config = dict(
    n_layer=11,
    d_model=768,
    n_head=12,
    n_kv_head=12,
    head_dim=64,
    d_mlp=2304,
    vocab_size=16384,
    activation='squared_relu',
    norm='rmsnorm',
    norm_place='pre',
    norm_eps=1e-06,
    positions='rope',
    rope_base=10000.0,
    rope_fraction=1.0,
    qk_norm=False,
    attn_scale=0.125,
    bias='none',
    tie_embeddings=False,
    parallel_block=False,
    extras=['local attention windows', 'paired heads', 'LayerScale', 'capped logits'],
    init='normal',
    init_std_qkv=0.0242,
    init_std_o=0.0,
    init_std_up=0.0242,
    init_std_down=0.0,
    optimizer='muon',
    lr=0.00691,
    lr_mult_up=0.78,
    beta1=0.95,
    lr_head=0.00481,
    grad_clip=1.0,
    warmup_steps=200,
    schedule='wsd',
    decay_fraction=0.628,
    decay_shape='pow',
    final_lr_fraction=0.05,
    batch_tokens=131072,
    seq_len=2048,
    doc_mask=True,
    train_tokens=1033000000,
    steps=7882,
    dataset='wikipedia_en',
)
Each number is 200 + 30 x the weight over its row's rms, rounded and kept within 0 to 999. Layers, rows and columns count from 0. The size before them is the row's rms in percent of the matrix's.

# up: layer 8 MLP up, 2304x768, rms 0.0605, rows 557-592, columns 672-767
# down: layer 8 MLP down (transposed), 2304x768, rms 0.0446, rows 557-592, columns 672-767
up557,096,217,223,197,194,165,207,203,156,231,186,246,195,204,192,194,201,194,198,191,225,244,216,168,219,181,275,186,199,158,267,237,227,144,194,201,186,184,220,244,197,181,230,220,193,207,190,172,284,164,189,217,252,164,212,211,268,178,198,227,179,207,181,210,229,224,163,234,202,215,209,168,200,194,209,226,188,176,217,218,212,200,250,132,207,187,185,199,182,203,214,139,203,177,213,207,189
down557,091,220,209,227,248,229,143,206,171,221,222,210,179,229,195,170,203,245,196,190,146,164,210,179,211,269,214,192,227,196,208,226,210,176,171,202,244,200,209,172,226,242,231,199,227,249,139,209,207,138,140,168,224,224,215,187,240,212,204,235,210,223,150,204,221,170,182,255,215,181,199,216,188,221,238,195,241,198,200,173,187,232,187,198,175,240,192,245,244,260,223,189,200,256,159,242,195
up558,103,167,258,192,201,262,184,207,181,206,186,238,167,226,200,197,161,226,215,217,179,233,222,178,163,218,137,198,200,173,208,220,175,217,215,211,215,182,190,171,227,214,230,236,210,195,191,192,180,198,176,172,197,231,238,205,223,189,162,205,230,240,223,191,179,183,170,148,181,217,205,226,160,135,173,197,307,150,181,190,176,188,166,201,188,276,217,213,197,173,190,189,219,178,237,199,148
down558,096,218,183,226,217,231,258,186,189,179,144,198,247,183,215,191,156,194,218,268,180,171,210,175,199,217,205,208,194,155,191,130,190,184,246,221,207,212,244,192,210,181,150,191,187,157,175,151,231,213,188,184,201,237,226,228,201,229,199,213,201,138,223,190,169,206,241,231,193,228,217,151,204,169,209,223,227,246,255,234,146,179,233,189,178,152,217,171,173,210,136,208,146,213,257,197,181
up559,101,159,241,142,201,191,198,203,158,209,262,176,198,147,206,217,175,244,185,193,250,216,181,203,195,158,223,204,178,203,209,191,197,163,179,218,152,193,218,216,227,165,188,208,221,188,203,172,212,193,197,155,196,183,221,194,209,257,221,209,198,232,183,205,240,183,259,170,175,180,196,193,201,207,207,237,117,178,158,220,265,224,196,193,150,226,187,177,174,196,196,176,238,163,195,226,209
down559,096,208,247,149,175,210,216,190,205,167,190,145,187,231,234,160,210,152,190,234,204,191,221,188,214,221,202,245,190,182,211,213,227,227,193,248,213,223,168,178,180,238,153,229,174,176,200,230,174,164,162,226,183,181,223,176,167,167,180,245,209,215,132,247,195,213,183,168,218,218,225,201,186,252,173,183,189,206,154,209,295,226,189,220,143,195,209,213,229,113,151,213,205,215,202,167,213
up560,093,178,190,202,228,213,210,189,199,230,198,237,220,239,191,226,175,191,174,200,136,209,221,235,231,167,195,226,233,175,157,183,153,182,219,175,218,208,186,218,247,205,205,206,201,174,172,170,165,192,216,217,244,159,196,177,163,195,208,205,163,169,187,167,159,142,160,228,242,183,229,165,196,225,230,239,193,228,154,215,199,190,167,204,183,210,200,208,185,224,264,174,145,177,213,191,203
down560,081,212,197,156,209,203,205,177,247,190,213,263,200,213,217,188,190,232,188,171,185,231,239,148,177,234,181,222,201,210,192,211,152,174,218,194,183,176,188,164,201,193,206,186,239,231,196,200,202,164,203,202,217,219,256,254,213,231,196,200,168,203,217,222,207,207,252,188,194,238,216,247,183,206,250,175,208,188,181,198,212,146,194,214,170,195,204,207,229,217,245,226,223,160,175,182,200
up561,097,223,209,224,290,191,194,229,203,203,208,180,264,254,138,228,173,149,193,229,159,215,229,255,155,201,217,209,202,224,237,200,164,197,250,242,225,151,247,182,187,250,226,203,193,238,176,200,222,196,170,182,218,170,198,183,161,146,238,209,170,197,170,199,136,188,137,186,229,213,214,170,194,199,205,170,233,209,212,222,211,173,213,232,172,201,215,186,198,226,188,188,189,177,201,203,206
down561,100,198,203,175,189,237,199,269,216,174,149,170,192,268,213,157,175,222,163,193,231,207,192,229,218,182,235,213,211,161,218,212,206,211,167,235,174,226,228,191,233,189,204,235,172,232,181,217,195,184,226,213,173,194,148,211,177,164,196,188,217,175,223,243,188,169,237,258,201,151,143,229,185,252,170,162,192,228,196,192,210,136,172,173,167,222,179,187,214,226,185,193,165,243,189,147,208
up562,099,254,205,175,229,222,197,208,202,192,216,230,217,171,173,194,196,233,191,208,214,170,220,194,210,174,223,197,203,233,206,177,233,205,177,193,193,202,165,184,261,234,212,196,211,223,232,165,194,211,169,178,179,113,189,255,161,187,215,208,162,220,187,205,202,202,201,197,184,200,222,141,176,228,238,185,197,237,158,230,214,218,260,215,182,220,179,215,220,225,207,186,222,205,211,190,187
down562,099,153,172,171,209,173,198,215,202,184,168,210,204,229,195,232,254,192,208,189,192,146,219,252,233,205,235,175,259,207,227,239,151,196,201,265,214,188,226,193,241,209,272,250,222,176,237,173,196,192,177,215,198,184,206,174,216,145,147,259,199,212,262,194,232,190,241,174,221,210,223,191,209,216,202,216,205,148,163,203,206,155,208,214,254,174,180,247,242,178,193,208,203,213,219,253,159
up563,106,201,247,201,182,224,144,221,217,167,201,184,159,211,126,188,155,186,235,152,201,224,201,220,214,178,175,193,179,216,194,222,186,219,166,254,184,197,191,162,275,230,190,151,247,169,259,112,208,117,194,186,182,213,175,158,253,177,210,175,201,164,271,230,176,239,278,191,179,211,178,243,217,187,210,174,199,209,202,159,166,151,220,175,159,189,165,173,164,236,194,158,222,211,218,238,234
down563,104,178,225,177,277,216,164,229,195,204,219,206,179,207,154,170,172,167,215,152,166,196,199,205,221,237,207,205,199,211,222,224,205,207,173,209,164,221,168,239,242,234,218,190,202,180,182,174,233,134,219,211,214,230,220,209,203,165,210,178,241,258,194,205,184,236,175,187,219,169,174,193,218,136,221,193,199,257,213,204,267,160,228,176,220,201,209,212,152,249,208,178,203,197,191,202,238
up564,102,192,219,173,189,239,202,216,229,220,166,191,173,184,246,200,252,170,207,183,191,168,166,213,146,173,232,123,208,199,206,193,199,199,247,168,215,249,213,175,155,226,203,197,221,192,194,242,138,194,146,202,157,156,178,147,145,184,222,234,198,174,241,224,207,173,228,254,182,181,219,235,175,184,211,200,214,202,196,229,227,209,223,199,144,215,230,195,162,227,204,180,223,240,184,229,187
down564,109,189,244,262,214,219,193,191,155,225,209,185,220,152,233,200,263,156,179,205,203,156,199,232,217,189,181,209,172,184,201,233,215,214,269,195,259,188,209,199,170,208,229,255,244,214,172,233,174,188,209,129,203,172,194,217,257,197,148,174,204,203,203,220,223,246,189,137,181,232,221,165,167,163,214,252,223,159,146,176,161,152,240,189,206,195,221,244,219,197,213,224,188,148,193,193,181
up565,093,182,204,249,207,186,135,152,191,147,232,185,196,196,208,236,167,254,145,152,232,212,230,226,153,169,185,159,225,209,202,158,198,109,162,257,198,239,212,205,217,180,267,188,222,233,164,278,208,188,222,175,169,233,190,158,156,155,196,191,125,175,177,192,184,221,158,176,213,238,246,217,222,261,176,207,151,257,188,272,214,170,189,129,195,243,192,156,192,195,193,180,202,183,201,202,234
down565,102,193,264,200,250,154,200,175,140,208,229,227,202,226,189,180,180,167,187,191,194,205,179,187,156,133,217,223,179,234,208,216,179,214,196,239,189,242,187,178,179,211,140,202,259,194,176,244,215,184,187,255,241,176,165,203,218,201,209,201,174,179,212,166,204,214,110,205,262,197,236,222,241,165,235,172,160,151,210,214,169,203,191,131,200,215,159,265,241,193,213,173,196,227,174,203,191
up566,093,163,261,216,196,211,223,202,174,196,175,186,231,224,184,209,194,214,197,225,195,229,251,226,190,179,209,174,181,271,211,170,145,174,243,183,204,208,207,226,212,195,198,174,130,227,195,233,161,222,164,223,232,196,187,210,204,197,216,234,243,185,201,218,178,217,96,225,191,200,183,176,229,229,205,229,192,140,203,192,184,236,157,191,142,229,136,199,162,168,185,202,226,164,269,185,207
down566,089,235,201,199,198,210,184,179,211,165,168,209,243,162,266,221,162,231,245,227,188,213,221,196,153,160,214,158,178,203,159,161,212,177,191,209,205,249,206,220,191,150,217,165,290,214,201,218,223,263,223,215,189,155,202,215,215,194,203,152,151,152,130,145,226,177,159,184,269,216,172,197,237,156,168,214,214,272,226,185,229,234,200,244,205,203,209,192,261,160,212,235,219,194,162,168,186
up567,098,232,175,194,199,235,249,165,193,179,207,188,226,275,180,159,189,178,226,233,207,179,178,217,206,177,190,205,208,217,199,268,170,180,220,217,175,196,179,223,216,229,197,234,185,215,183,203,224,205,178,222,152,181,174,278,242,212,159,211,247,254,201,208,177,220,210,195,196,234,281,194,210,214,172,186,210,192,254,247,239,154,152,223,225,201,217,183,217,192,190,187,179,197,208,232,142
down567,104,212,238,168,194,211,204,199,161,171,204,233,156,246,221,230,178,199,151,228,231,193,162,222,209,183,180,193,254,218,185,263,177,153,167,168,159,204,213,173,217,228,153,215,216,154,202,234,228,190,206,207,170,240,179,169,204,215,169,225,234,229,263,147,248,175,188,165,208,162,194,185,260,176,161,219,228,201,256,178,197,142,189,145,174,221,193,198,243,245,252,189,229,179,217,187,148
up568,103,174,200,175,215,215,166,200,215,226,190,192,162,230,250,256,227,122,212,217,239,206,184,142,223,158,145,197,253,185,161,202,203,175,160,226,199,203,266,185,203,192,227,214,197,170,219,194,227,177,193,157,238,206,211,263,160,235,184,253,208,211,209,244,196,158,187,172,182,220,192,183,217,194,146,181,201,194,235,164,219,204,178,255,204,210,197,213,157,184,207,184,179,217,175,160,196
down568,096,186,158,224,202,173,164,225,226,148,210,206,224,151,199,203,195,185,184,213,193,210,177,162,215,207,179,227,277,184,209,164,200,171,254,192,182,154,235,192,167,172,180,209,205,205,193,179,198,186,177,173,266,140,192,233,190,197,235,237,206,159,215,198,194,192,157,185,206,181,252,276,225,250,209,166,214,268,178,236,238,223,204,189,173,221,159,194,178,150,142,173,216,160,161,143,258
up569,105,212,229,177,185,242,158,187,229,210,263,180,178,194,213,250,168,216,213,234,205,196,209,147,231,185,212,171,173,178,205,189,188,234,178,210,184,256,214,182,198,238,196,197,172,185,162,161,186,159,182,195,178,194,209,196,190,112,234,216,173,221,158,202,200,179,166,172,246,134,210,199,142,204,232,208,238,202,159,213,204,196,221,189,190,184,224,203,202,189,219,181,178,252,192,244,152
down569,105,204,223,207,161,218,154,178,184,205,254,239,206,224,206,225,231,207,259,156,194,237,217,190,192,187,241,177,201,158,234,166,167,215,169,238,265,299,218,215,225,180,255,220,152,221,136,167,225,163,189,251,217,206,207,198,255,184,206,192,211,156,170,179,198,168,227,216,197,205,189,174,143,156,197,204,212,152,196,188,267,154,171,188,188,241,202,234,157,186,181,149,179,139,210,167,233
up570,109,191,237,206,134,206,169,191,193,202,152,247,187,167,193,185,266,207,249,189,184,208,214,216,204,200,193,241,213,227,174,248,114,204,173,279,218,160,242,223,193,218,218,210,200,209,249,233,197,229,194,185,185,144,199,166,225,197,167,213,178,212,249,225,177,235,175,144,197,194,101,175,189,186,192,215,189,232,185,217,242,169,194,253,199,250,180,198,236,187,185,237,201,228,188,194,178
down570,078,229,190,215,220,222,201,215,193,205,244,154,200,211,192,186,199,167,205,226,203,210,222,148,236,222,238,222,225,212,230,197,191,196,208,163,208,196,192,225,227,158,214,188,197,242,219,154,207,264,259,154,215,234,279,212,222,188,196,212,147,155,216,199,162,228,212,161,211,194,183,167,227,184,211,257,199,229,182,163,238,198,198,216,195,249,213,188,183,214,180,182,200,175,236,193,224
up571,100,235,177,206,218,260,170,242,181,190,222,198,204,207,247,230,122,175,231,276,216,279,216,109,161,183,159,179,166,146,206,195,197,189,208,215,213,250,224,230,210,224,200,217,183,238,231,207,199,247,193,215,171,214,155,199,231,168,198,201,201,241,208,168,202,189,150,224,231,165,168,179,227,167,243,180,248,233,238,183,230,175,208,191,176,218,163,181,218,266,230,169,155,181,173,217,214
down571,102,148,164,219,171,210,196,172,217,216,200,198,205,255,213,194,152,246,197,246,184,201,175,180,166,222,114,199,157,196,200,156,242,240,155,178,201,205,207,210,155,180,233,213,184,209,184,252,237,216,161,233,176,172,273,228,139,198,233,199,221,204,209,209,147,204,214,208,234,195,181,166,220,149,159,233,232,205,158,230,173,175,261,198,189,212,198,217,250,224,228,231,195,205,185,218,172
up572,093,154,198,213,173,194,200,239,221,211,194,238,189,210,126,228,270,174,248,230,141,154,210,189,139,180,167,118,185,253,134,144,157,198,161,155,236,203,211,241,220,183,191,219,194,232,272,170,163,171,206,205,160,214,241,240,224,201,197,217,198,191,182,156,248,180,156,183,180,204,214,225,197,248,137,207,217,207,250,163,155,222,194,193,241,173,232,197,222,242,174,170,217,123,216,156,229
down572,104,247,172,272,200,190,192,218,183,260,191,194,184,220,212,206,197,201,246,181,253,201,240,228,199,181,179,149,191,226,164,218,203,207,232,201,167,204,188,227,209,136,189,175,162,153,220,203,186,207,208,210,258,175,187,222,175,199,244,160,196,198,252,210,208,177,207,176,228,176,210,212,154,179,222,207,216,215,166,197,236,164,224,171,220,187,180,233,209,231,172,217,185,169,237,230,153
up573,097,175,200,177,166,152,217,240,231,227,178,189,246,191,218,221,148,180,248,194,207,209,198,201,206,210,212,231,172,258,172,247,177,174,196,186,160,166,204,216,202,184,150,196,218,203,209,212,204,186,217,180,217,206,214,164,196,171,259,265,183,249,173,181,231,196,233,233,238,207,164,225,182,212,208,177,213,127,178,193,201,220,179,220,223,209,187,229,168,242,198,168,153,244,140,167,210
down573,103,157,217,216,204,220,174,269,223,221,219,229,206,187,205,218,215,163,156,216,161,163,202,162,202,253,219,223,198,223,240,209,201,145,217,253,221,182,228,238,184,213,210,229,200,200,132,156,205,219,229,171,192,171,196,201,199,161,263,215,146,165,190,184,198,219,199,196,192,229,171,184,215,241,90,203,203,194,197,234,228,174,149,185,189,220,186,208,156,201,217,219,206,210,187,201,181
up574,106,186,155,169,184,221,177,229,178,194,232,244,165,193,219,205,147,209,220,224,204,281,218,156,178,269,158,137,211,132,170,156,230,175,227,139,196,221,226,169,131,163,232,194,173,198,205,224,185,209,217,225,173,177,204,204,235,226,251,183,167,187,203,208,178,212,200,232,191,192,204,204,246,226,239,178,146,241,186,205,168,208,137,224,199,220,228,205,136,224,167,160,197,208,213,212,217
down574,101,179,200,213,227,198,209,204,209,174,215,184,193,248,205,190,164,209,203,218,216,223,196,243,164,180,232,233,197,187,206,150,188,204,168,177,164,176,190,171,171,159,220,231,220,197,193,191,236,156,201,235,259,212,176,223,247,204,214,214,204,202,217,171,180,185,184,173,185,194,208,150,185,203,205,164,275,181,172,184,229,185,193,191,192,232,203,205,220,224,162,185,206,171,198,129,210
up575,106,256,214,245,180,233,158,207,184,210,180,216,143,209,189,189,181,210,212,169,147,195,153,153,196,200,200,203,233,208,194,253,190,206,194,200,133,208,237,284,189,227,168,230,258,198,152,221,152,251,213,216,198,208,235,172,194,187,227,200,280,196,217,193,201,216,156,149,242,158,234,259,179,209,215,191,205,248,189,200,250,215,207,185,235,209,159,160,197,212,192,215,178,169,207,189,184
down575,104,173,167,215,243,229,265,174,229,235,231,224,180,198,179,233,186,130,219,231,204,171,233,226,194,169,223,192,142,196,206,230,217,216,235,199,215,248,216,238,153,171,198,223,183,248,171,137,152,225,170,215,208,227,189,180,214,221,177,167,156,244,166,205,206,166,124,230,180,191,179,152,214,209,202,207,216,178,215,235,166,227,197,156,190,214,144,202,222,178,207,224,214,178,255,171,230
up576,106,162,117,238,183,200,147,150,159,175,200,167,240,212,175,200,218,180,229,201,195,210,216,203,181,202,214,226,222,224,197,229,166,181,190,191,254,199,154,240,242,162,159,197,206,250,142,308,245,241,233,194,204,270,194,177,193,208,249,276,140,200,220,199,213,186,211,177,238,186,230,210,186,228,230,207,214,198,150,181,227,216,180,228,220,219,198,205,238,214,187,226,237,248,263,228,260
down576,116,222,183,251,159,188,250,184,162,186,233,247,207,209,208,203,191,183,266,197,228,212,194,207,246,221,202,189,243,218,196,240,191,217,181,228,213,223,150,222,191,226,193,175,192,176,219,268,253,204,176,177,141,193,175,164,215,234,223,222,219,200,222,246,227,197,208,244,250,211,293,190,192,156,238,221,207,183,141,208,159,137,163,179,236,276,201,209,162,217,231,205,196,206,192,170,198
up577,097,212,168,210,211,237,228,210,259,201,251,229,222,201,133,198,183,182,216,211,237,175,200,211,172,197,217,203,173,223,220,201,178,275,211,199,219,233,194,195,208,238,226,219,193,230,216,179,205,211,244,205,203,167,191,238,215,160,179,203,195,155,196,225,208,179,205,192,168,251,159,164,253,177,146,248,240,229,264,211,199,203,260,218,219,221,176,138,201,181,209,192,141,215,172,261,235
down577,094,212,218,177,171,215,218,203,219,250,201,183,181,186,171,213,197,255,194,143,222,203,195,198,176,195,197,196,207,201,222,223,186,236,200,246,187,210,196,208,262,224,210,191,207,197,195,230,213,208,187,193,183,164,240,194,226,229,212,182,168,198,183,229,213,196,217,175,203,218,194,185,204,182,237,226,146,158,233,252,222,217,222,157,226,205,225,200,214,172,177,245,172,220,251,291,232
up578,098,195,156,193,209,161,186,137,202,203,227,192,171,185,244,208,227,242,199,204,192,205,242,214,228,171,154,205,176,215,218,251,204,160,138,247,200,190,257,217,172,179,199,210,209,208,203,180,148,142,201,191,180,165,158,215,160,169,179,193,190,242,214,235,197,182,212,198,171,139,211,207,246,251,169,201,151,229,160,189,224,216,141,206,159,220,177,166,191,196,199,200,255,177,189,185,211
down578,096,191,201,161,213,209,218,179,259,211,210,208,187,201,181,180,231,260,209,144,205,228,186,231,191,188,198,177,277,290,196,197,210,229,147,210,238,266,184,214,179,197,186,280,161,209,197,211,128,145,227,230,153,210,238,187,191,227,229,188,114,212,249,194,155,204,179,245,184,173,219,185,185,172,203,209,176,192,204,208,157,221,200,181,167,215,212,245,177,198,214,175,204,216,187,181,209
up579,096,173,186,188,213,193,255,242,169,207,205,201,206,223,195,172,178,264,205,234,209,206,274,208,174,184,195,167,215,231,177,130,200,227,137,247,246,223,222,167,208,232,199,175,182,188,211,218,138,244,194,199,201,217,196,199,140,232,219,144,183,200,225,243,184,190,205,207,207,217,257,196,245,213,174,238,211,259,196,182,205,186,202,212,191,166,172,201,254,194,226,228,180,211,143,152,220
down579,098,210,212,209,233,190,216,164,179,156,168,195,231,216,189,175,171,185,168,225,157,251,188,240,179,192,171,181,253,203,224,180,191,179,210,189,215,180,199,196,218,181,161,242,178,192,194,228,173,248,184,166,224,206,229,154,201,161,156,186,242,241,157,126,206,209,236,157,226,222,158,194,200,209,187,174,235,197,217,191,219,166,238,172,179,195,235,204,177,236,229,219,174,187,188,180,236
up580,101,217,229,198,173,179,211,219,207,186,240,188,210,233,184,163,203,154,185,267,231,142,167,223,194,227,197,224,220,161,172,158,218,158,194,185,256,195,232,191,243,224,206,219,243,226,183,194,197,204,203,221,226,163,170,110,208,199,180,200,199,195,165,221,163,155,224,231,223,194,172,206,242,167,227,204,166,185,201,158,222,147,219,221,203,201,189,227,127,232,188,196,190,212,237,107,178
down580,086,182,140,190,174,207,150,150,197,194,244,225,192,205,249,165,253,170,210,213,195,203,197,193,254,163,185,239,192,158,209,196,204,218,155,171,192,158,204,166,195,224,183,181,194,265,216,197,180,243,224,161,208,208,215,199,205,180,171,185,211,172,205,187,233,236,179,180,229,215,241,172,126,126,186,215,220,178,193,230,256,198,203,210,179,139,257,215,239,179,212,209,215,185,202,194,224
up581,107,228,222,225,230,217,183,265,223,178,146,208,140,222,250,206,228,125,230,293,229,202,177,146,149,240,205,198,216,189,199,117,179,204,161,163,217,222,163,186,167,226,214,175,155,191,197,224,241,184,205,191,178,232,198,214,197,197,209,190,204,206,171,213,199,193,183,227,244,194,189,209,235,217,191,150,220,204,187,202,262,282,223,156,159,232,178,178,186,184,226,201,227,195,223,188,175
down581,110,187,175,208,183,191,197,256,227,195,187,199,160,166,231,282,243,191,187,133,268,220,166,153,185,226,240,191,160,234,142,174,198,175,184,177,159,164,142,188,214,202,167,159,179,211,123,194,212,239,156,207,184,209,197,201,203,217,169,164,257,216,227,198,215,173,207,166,176,175,198,173,249,211,178,148,196,195,183,167,198,179,138,250,203,195,166,149,191,234,203,214,230,196,193,229,190
up582,102,196,203,180,210,231,238,158,190,227,185,198,180,207,220,170,197,213,215,200,201,205,205,183,190,170,177,174,164,212,201,206,188,177,199,237,180,173,231,219,176,152,199,207,221,230,235,207,211,203,188,157,197,268,254,219,205,208,168,186,158,182,199,223,221,165,155,218,312,234,182,203,183,203,224,219,196,240,180,199,230,230,261,176,212,271,235,235,195,258,218,204,242,161,180,193,155
down582,106,210,235,201,179,243,169,199,160,186,208,188,209,241,193,232,167,265,198,190,189,191,187,224,219,194,197,209,247,272,191,199,232,230,184,156,231,185,188,168,203,149,214,151,195,227,209,242,198,207,247,232,213,224,199,203,174,208,184,167,218,257,173,219,233,231,199,209,219,170,258,230,229,211,192,193,189,233,215,203,218,205,197,177,204,220,188,235,202,194,141,204,231,179,212,199,161
up583,094,182,171,201,195,247,229,188,153,197,194,196,202,169,176,211,208,225,245,187,223,236,177,191,252,163,166,173,181,209,166,231,278,152,235,246,213,191,260,243,164,196,226,201,175,159,150,180,210,167,169,188,225,244,224,179,202,231,181,196,189,188,219,168,198,149,199,258,228,321,177,207,186,213,153,188,190,176,170,223,225,175,240,232,161,201,174,247,185,207,199,213,230,251,140,126,225
down583,108,175,172,153,204,218,196,187,165,155,225,187,224,178,198,185,169,200,179,220,210,148,198,162,163,165,186,215,163,234,141,277,234,192,198,210,227,199,212,217,245,183,200,142,223,227,197,210,183,206,154,259,167,223,205,170,211,191,186,195,202,185,215,186,197,161,146,172,176,192,221,218,200,263,164,202,267,233,249,176,235,214,197,220,215,194,217,208,191,131,174,184,205,205,177,142,191
up584,098,202,203,189,193,155,187,164,186,187,235,149,156,203,154,169,151,188,209,210,196,198,234,239,227,193,210,192,169,166,242,201,202,169,267,190,147,171,178,200,198,184,174,202,226,228,201,208,157,236,203,253,187,208,232,200,166,193,189,207,182,159,216,128,175,174,157,181,187,154,214,215,181,147,164,195,225,193,205,183,224,201,161,244,205,191,197,188,200,221,150,235,233,188,150,180,215
down584,098,168,184,224,251,199,211,217,251,157,236,169,170,190,117,190,141,215,227,185,231,202,171,233,218,245,263,207,200,135,190,168,213,157,166,189,201,195,226,218,211,184,191,230,203,217,251,214,181,193,184,186,196,221,152,213,189,170,190,282,183,163,231,193,179,215,240,214,138,198,169,202,196,195,181,197,197,195,184,168,141,226,213,232,192,222,229,204,159,214,183,266,208,235,224,209,187
up585,109,190,237,170,236,230,205,161,258,219,261,198,155,186,218,161,171,196,203,237,169,184,197,219,202,174,202,166,231,205,169,182,197,212,238,229,203,186,260,255,190,219,217,209,212,235,204,169,194,188,199,191,197,179,202,182,204,248,164,188,172,213,178,157,211,233,180,154,204,242,242,156,224,219,187,184,214,182,173,204,204,220,244,212,236,182,203,172,194,231,229,208,172,150,195,207,235
down585,108,182,193,171,246,219,208,127,214,200,199,205,256,140,174,210,162,210,248,234,176,225,152,239,226,221,209,263,238,206,217,219,245,224,147,153,203,184,195,227,235,219,208,165,152,247,193,186,187,272,142,243,204,157,209,189,196,168,137,222,178,229,206,156,228,213,214,230,210,276,242,186,232,168,188,159,208,174,178,162,217,244,178,218,114,185,211,157,200,211,212,237,225,198,202,193,224
up586,109,202,216,202,167,167,211,222,168,235,181,192,173,215,165,171,213,236,192,178,210,191,91,214,245,211,181,231,167,155,190,163,188,238,195,174,216,193,228,187,191,231,219,238,200,194,222,186,185,215,253,224,158,195,169,194,183,225,197,190,249,255,223,181,238,235,212,200,212,187,202,196,221,166,178,185,171,211,233,193,146,169,242,158,152,204,229,175,191,232,192,162,166,184,224,170,213
down586,102,225,173,214,186,149,212,163,203,222,237,158,215,177,227,224,194,212,233,211,173,199,161,133,260,193,237,190,184,182,206,115,223,196,192,191,180,138,179,263,237,250,261,245,176,224,229,234,155,219,255,154,194,240,172,188,231,211,203,221,227,209,217,219,228,180,259,164,202,210,187,213,208,157,168,200,198,192,169,169,233,209,209,249,216,176,216,157,233,234,170,166,167,160,149,193,196
up587,104,216,173,150,136,225,175,206,244,117,208,217,222,248,206,235,158,208,188,189,216,187,238,191,183,234,181,220,177,195,210,280,183,200,198,198,214,158,209,208,203,222,191,220,250,192,290,253,205,133,153,219,171,216,210,205,198,205,198,174,233,220,212,141,173,158,180,181,245,252,208,182,185,191,185,205,166,227,198,201,208,212,207,205,196,248,189,198,180,148,192,243,212,221,182,180,232
down587,099,154,223,182,194,235,124,186,239,174,208,225,221,175,205,245,199,193,223,238,168,193,260,160,205,233,166,214,164,233,173,212,208,167,248,194,206,154,200,186,178,185,210,195,166,193,168,175,173,251,204,197,174,152,213,206,212,209,216,146,212,212,192,189,184,185,237,183,208,236,176,235,211,200,219,165,208,172,243,237,205,171,183,196,187,213,234,204,212,195,240,126,185,182,180,195,184
up588,124,171,163,163,166,214,175,247,196,169,187,217,169,200,155,173,231,204,253,164,220,232,200,205,233,226,170,151,202,177,205,208,181,171,169,219,223,220,183,168,188,188,192,182,239,213,157,138,204,185,203,267,232,214,170,213,200,214,175,195,192,167,231,201,184,127,194,177,180,217,201,214,262,256,185,193,165,199,160,215,212,172,184,212,217,251,179,227,242,164,229,211,184,208,181,183,185
down588,100,187,201,219,127,193,220,152,191,175,223,211,271,235,214,204,206,129,260,150,218,131,109,219,207,236,193,176,225,240,192,212,236,241,214,209,228,210,221,230,228,182,166,259,191,282,209,153,225,176,223,191,196,211,188,192,213,209,119,151,219,201,174,170,217,149,183,219,239,229,207,228,226,217,208,179,243,248,152,211,241,206,193,192,169,240,215,207,233,216,193,175,243,201,242,206,195
up589,107,173,214,220,201,218,155,255,196,138,204,194,143,193,131,207,132,204,186,204,205,204,209,240,223,228,155,224,173,172,206,267,231,218,189,224,207,236,208,157,172,150,204,222,202,254,164,228,260,178,233,208,148,182,159,182,188,234,133,179,214,189,196,226,165,230,160,190,237,182,209,214,177,215,225,161,214,252,191,186,223,185,217,223,189,261,236,204,228,176,237,171,215,209,211,195,194
down589,108,184,216,186,209,186,202,198,160,154,191,225,190,165,181,215,174,228,257,174,177,143,199,210,188,174,225,175,207,207,170,191,180,199,146,199,210,246,230,178,154,168,221,227,237,230,276,190,203,145,214,171,204,197,194,222,156,240,164,154,194,156,183,197,189,196,205,233,214,186,301,207,197,224,216,233,192,212,134,224,222,184,257,233,209,210,315,176,225,219,152,163,214,161,213,206,245
up590,095,188,177,143,218,190,220,162,185,171,145,269,257,186,193,205,199,213,212,175,214,198,223,172,167,155,196,143,253,231,196,247,174,188,228,165,199,190,208,174,238,169,202,162,218,160,125,193,166,216,250,197,183,162,193,186,222,164,166,185,202,205,169,228,236,210,224,263,182,248,203,188,289,195,183,219,180,195,121,195,233,120,252,192,276,196,179,184,192,179,214,205,225,201,180,195,186
down590,095,233,218,193,168,185,197,183,170,214,219,231,204,145,155,202,184,273,192,229,195,185,212,150,211,188,241,168,227,180,249,240,180,200,195,166,170,199,201,259,212,160,205,168,183,183,193,219,176,177,229,204,170,258,244,190,212,197,254,220,230,213,189,197,271,187,206,242,207,156,172,221,200,197,215,183,187,198,231,225,221,208,209,241,215,175,198,243,187,191,248,187,232,161,157,184,227
up591,097,226,230,188,174,205,176,229,132,214,204,181,144,217,143,248,165,129,215,174,226,163,195,185,231,203,198,231,188,218,191,177,246,237,201,245,177,190,200,223,223,176,202,247,245,206,258,211,260,170,193,255,162,161,180,203,194,180,165,155,187,274,146,200,172,201,205,182,203,191,193,244,201,188,189,177,238,183,237,229,164,232,199,247,195,185,114,247,199,257,215,177,234,123,208,206,186
down591,101,216,193,205,210,200,235,232,169,132,198,233,176,141,210,199,183,192,197,172,213,160,190,177,214,223,166,179,181,243,197,213,229,235,241,201,219,161,201,185,217,193,174,210,203,188,184,189,234,178,219,167,194,237,208,120,180,187,225,186,192,212,235,193,157,225,170,156,149,231,183,239,241,211,222,266,198,201,209,236,184,247,215,300,180,187,149,220,238,259,201,226,175,222,166,186,220
up592,105,206,190,187,258,253,169,222,200,234,195,202,263,164,218,195,185,217,200,200,155,179,238,202,202,198,212,250,208,218,154,204,276,185,202,230,147,167,215,266,238,172,243,194,211,217,153,185,213,216,164,217,147,179,259,256,160,207,225,210,146,234,161,194,214,159,214,185,172,161,191,199,180,150,154,182,185,183,154,188,201,244,182,156,190,166,185,250,255,234,200,204,156,145,170,213,203
down592,103,195,183,219,186,193,180,203,165,187,187,173,257,191,232,199,200,178,194,277,152,160,239,128,239,145,127,208,237,294,193,174,185,175,166,192,180,190,207,252,195,186,219,201,219,216,227,223,190,126,246,215,180,204,209,189,177,153,212,190,220,210,178,169,179,234,187,208,99,193,234,156,216,173,185,216,204,160,174,147,226,194,151,218,176,199,202,208,231,218,201,219,220,202,230,174,245